config.toml
n_layer = 9
d_model = 96
n_head = 3
n_kv_head = 3
head_dim = 32
d_mlp = 256
vocab_size = 2048
activation = "squared_relu"
norm = "rmsnorm"
norm_place = "pre"
norm_eps = 1e-05
positions = "rope"
rope_base = 1020.0
rope_fraction = 0.5
qk_norm = true
attn_scale = 0.247
bias = "none"
tie_embeddings = true
parallel_block = false
extras = ["local attention windows", "shifted keys", "gated attention", "exclusive self-attention", "normalized values", "capped logits"]
init = "normal"
init_std_qkv = 0.0537
init_std_o = 0.0666
init_std_up = 0.0768
init_std_down = 0.0768
optimizer = "adam_hyperball"
lr = 0.00411
lr_mult_up = 0.88
beta1 = 0.9
lr_head = 0.0152
grad_clip = 2.0
warmup_steps = 192
schedule = "wsd"
decay_fraction = 1.0
decay_shape = "linear"
final_lr_fraction = 0.0
batch_tokens = [8192, 16384, 32768]
seq_len = 256
doc_mask = true
train_tokens = 105100000
steps = 6021
dataset = "wikipedia_en"
Each number is 500 + 25 x the weight over its row's rms, rounded and kept within 0 to 999. Layers, rows and columns count from 0. Numbers have three digits each. The size before them is the row's rms in percent of the matrix's.

# layer 6 attention output, 96x96, rms 0.0659, rows 0-95, columns 0-31
109:550502517549507496500493508500469509507505469490493506471503538477518516499504458525516458506551
090:527524476517521464479467508513509501521470524494524498480505423490491494458500519521464475511496
100:514511537530463494507484486488493524441485532496547496466527524490517491490521510505541546521484
080:454497487536504488528465471478526543476456518470479481489501536476504499485448524473517441468460
101:506554499474519478533483512492505501522472537492489516499527510517504457447471494519503497471480
097:495475452521534524506506456471502510513525489483459449514508491479499515494477499528533480470480
107:487474491420462511522491559527486506508489516460504507519546535553511481495499482463534550513461
108:526517463542496518515512457434536494483521476538476473539489511507480508472466504518530465496487
093:483517536474473502518506518469506537506524495472475479479549511447468554483473445490456542493510
098:492531526519565529465506476424520485490462526481459498526482469507516486507506489478443484506480
095:536495533486513509522536494442532506422472490476429494490516498504550488509517514548510478463563
097:503485464489491495491540527513523518527542480521490474552467458438527486531497502509494470539496
091:477517558519471453492527539472454444458506486483502530551514464488514491492463546536513561503492
096:486484500496496503498489542519467511524471505545479489489492529491448513529539519501546502511524
088:545488492487521493570515520478509536507521502502477502519445437498462509499533529506471480495478
094:507477554543526502528503482497496478535522544518512488509480520485496467515461512504532500501493
092:484502480473435500501529480540445465496498496478550516457542513498451470494501501479488478560507
090:485506481499536511495478466505509542493465506469506431482484449514496495545470515493505461481498
095:502536508463465525445432533532474466518511505474540499488500487493509461451521481517483498520483
083:473480553565541496499517500478496511553499524468523514501505500521489522484505528471498523503467
100:478498488512529510515504527515470472466490505486431513526525543500533516458477494495465476448534
097:519513480469497491536467508504476504509477545522526493446519474523517469498518543511475492493542
097:512552483509488525473495462467484504555522499493461547506471513476458486495487510500438531490531
087:438517495509449445489511545504454482522486543487554494528508466493508493497522501439515548511536
104:489537485510482519486558487427492549511506488506467483531465503531530517529490459471446487515496
090:505519509482486497526486497501538514543539526496468528478454519522474481534505497497479459484499
115:506510548502448473473526569520456487512502484472512477498523486485507509498500496463514490493504
099:468508511529472483458502493503496473490517470491507537511552478450465473495522506495529558521545
102:459516474528499510478511490485489461496507499499528494477512497528512507511485482488498493529493
098:557562503495481521470460498523508517531496499517482503517485485482475462477550521502488536470514
087:479472520523491523529526430489526565483494517553470500494463485465486438491483501501497484491503
100:465548544536506506540468501497459524488531509501484508468492518521499477518528519463510459500469
097:520448459520521499516538421492507539504523440524460492504497468564485511483507507492491525475527
092:474509467495476441507491488510518522508501477480498511430502488500501509460516514502556498499506
084:447458495458481485433478493529483502508492509467503533473478477475513500505477481513510531457509
100:507484494490525478521523500484510496458503467491466494525465489459475489512539539496470498504458
098:554471511512552488515514477505497490538525516524489469526460490512493486459488515517496498481488
084:512526531457479481462535527536433491494473478523522531504519492503529459471506471521480530498534
082:518528485514495528486502509514499517516488439516477482512489477533485473495485473491492542473465
091:499489491555460472498458519466480435527540469498501534525526475532545550482544507501501505513548
094:507497500516506467483522527511485450479486467472462510515515511502491493485499502543479497445472
089:507545493433531498504463472497501548505492524489508481509449537485483506478513542491480492508485
096:522526515490506492512508549496517514470494420516462508503494527459513563491521480497496479485485
104:534514464496525507548478498462481521477493491515491513530508485516507561522492464521513523512532
098:488506518486508523492488481435502489450507510515502513428528530517482457492502537507495482531471
096:455494487501468538498471469469475554522437487463498558487522483477540509489505505477526479562472
121:531458512473497504501473530541464523482522507482505479491490493502492461543522443500508477503555
101:474475495495486509494511509503494524502491452520500517495528480541517516508521497513510516495538
105:569474450549514476484470482493520534491510528552440493514528490479455466467477510498467484461481
088:496542524513536560487478487460532538464540471548464458545485536504483492497531514516459500529502
097:496508467524500521538486475513517503492467497496523535478544517519510491492510516494480489464520
094:499509493513522520544501513508493479483490463507542479491525489485489503490495459495487487514502
104:480544481493494499443488492536451518480541509478528513472508506497483500501525475497518518461502
093:499478504494528513460485471489494562470531490517496526491481494481511511537489498494521493503478
106:504535477524564547508540468485526487534480487467474478510492478485536529485503444479549482465501
102:533518494459490493490526519478508488511532514535539488483507495492472466482509497483487522504543
104:546526483517492508513487527544507489489490474508526511512524501485503443490511501502502503535542
092:509508464524521466501497426480523510492502538479497484523500534506527548520499484505472504518496
099:484493539552500494522470505515498473442489505508481432505523458462462470471483548516533477503503
105:502547502489472486500517496508483526530475508488487497520475491497497504530482504482565482490514
101:507531529524524518495484447502492533511487462501514437483442481524507488472495527504541464461507
236:450515516491491487514515509478497533475459513491526515480528512481520534444465515535546526490462
085:487518473495503531467448501524490500517515505517506502494501502492478494489458569461507496511478
103:494486503521500519489499501489462489477483503525496453485491498483517483517484505459449464488503
119:473454474498506514532477513464523519509482493488525502512543505514507488520489528525489483484492
087:483509513538483519462518452498474489502491525537495457506530525488488464465518492510493511475465
113:542479522483538466451509529456458530503513481463506493493487473492466538496463460506504521501451
089:516519524481484487542521585535498475456486496446499545447508524518508477504516500476485518486474
101:437508533540475521504498467507486505533527507463520543500531516486494472507498503477497474488511
093:479489550460491461494513485506482522483502520465536475483498536536535500492471527492500498486483
099:492483497484526491512526479459494501545485470481467500473532472493526513487520503478520528497488
118:479485490465489423486519479548499479507537476441502528514514500490489477509501486524509480497508
102:486499515500529545481518485469478503532478506503463511483492469477537514478508456491524489551510
101:467524493469502467503480512493503473563461477514479547489499548466502464516480433495510509485496
087:507499519507541448500473498518570508466514501483502482513499527520498485480508485481502510530539
106:514494454521541505508516459461539536486479465541465540520479465476516468525515493494532476450513
093:478481502490452526440504499482514499495492491494510473526450508442493460472468502522524473503524
117:522499475480527530519495504513507514474514478504530495523466514481531466485472488527493532477482
114:497491509542570514516499482526466514555473493521461457520482497469470511502499510514476510476464
110:517462505544527493506475489453481528483514505490491510481512526492489497492539522493496518509522
086:491496467548481501522503469504550481531476536543486498513496475484478470502461516510497477508497
095:559484525546506506499519463463529482522504506507497475514482536521469466538493548490480498540503
091:473538476477482498446475482486476460496525509546482549482542513469470496506538504474490548540517
089:497522492501483516458533488513526502587556470474493472516487481562517481492482497496514478470496
099:506471466537466539468491522449530515506513483477477476518515445486527457509518501494504485482457
085:532506472525438487429456449456499497491545459541473475511509528489546521509509490489493513450503
091:488526488471499489501483469539478409524491488528538533505488468485505498513493447493560497489488
092:467486550520480455541523479540500460518425551491476472506488509451487520470511474491492506513465
120:461488493472539504501496475524492525458499469466505493489505479534488537436468457480485502469502
090:477505505472487487470532544533474504527513484524501508470531492497490525517532498481485485553444
099:448515476493563495497483506494469529474517537487513468447502521563526454488499530525470467536472
087:456468523497481502524486536483490477485496487503494525496537494502501534545529481481501554506541
109:493464537524516514520491518445465472490484450489471502484503472440467492440464486514519489461449
082:518502506540482528471513493517525505485490515475495466490497515472518531522486519498474473495487
096:508484500464516512530495485478519484515507503486487491489485423533488538495505470473482484508465
084:474505514493504480537522525474484523515482445532473545512535514473543468494482524476501533544556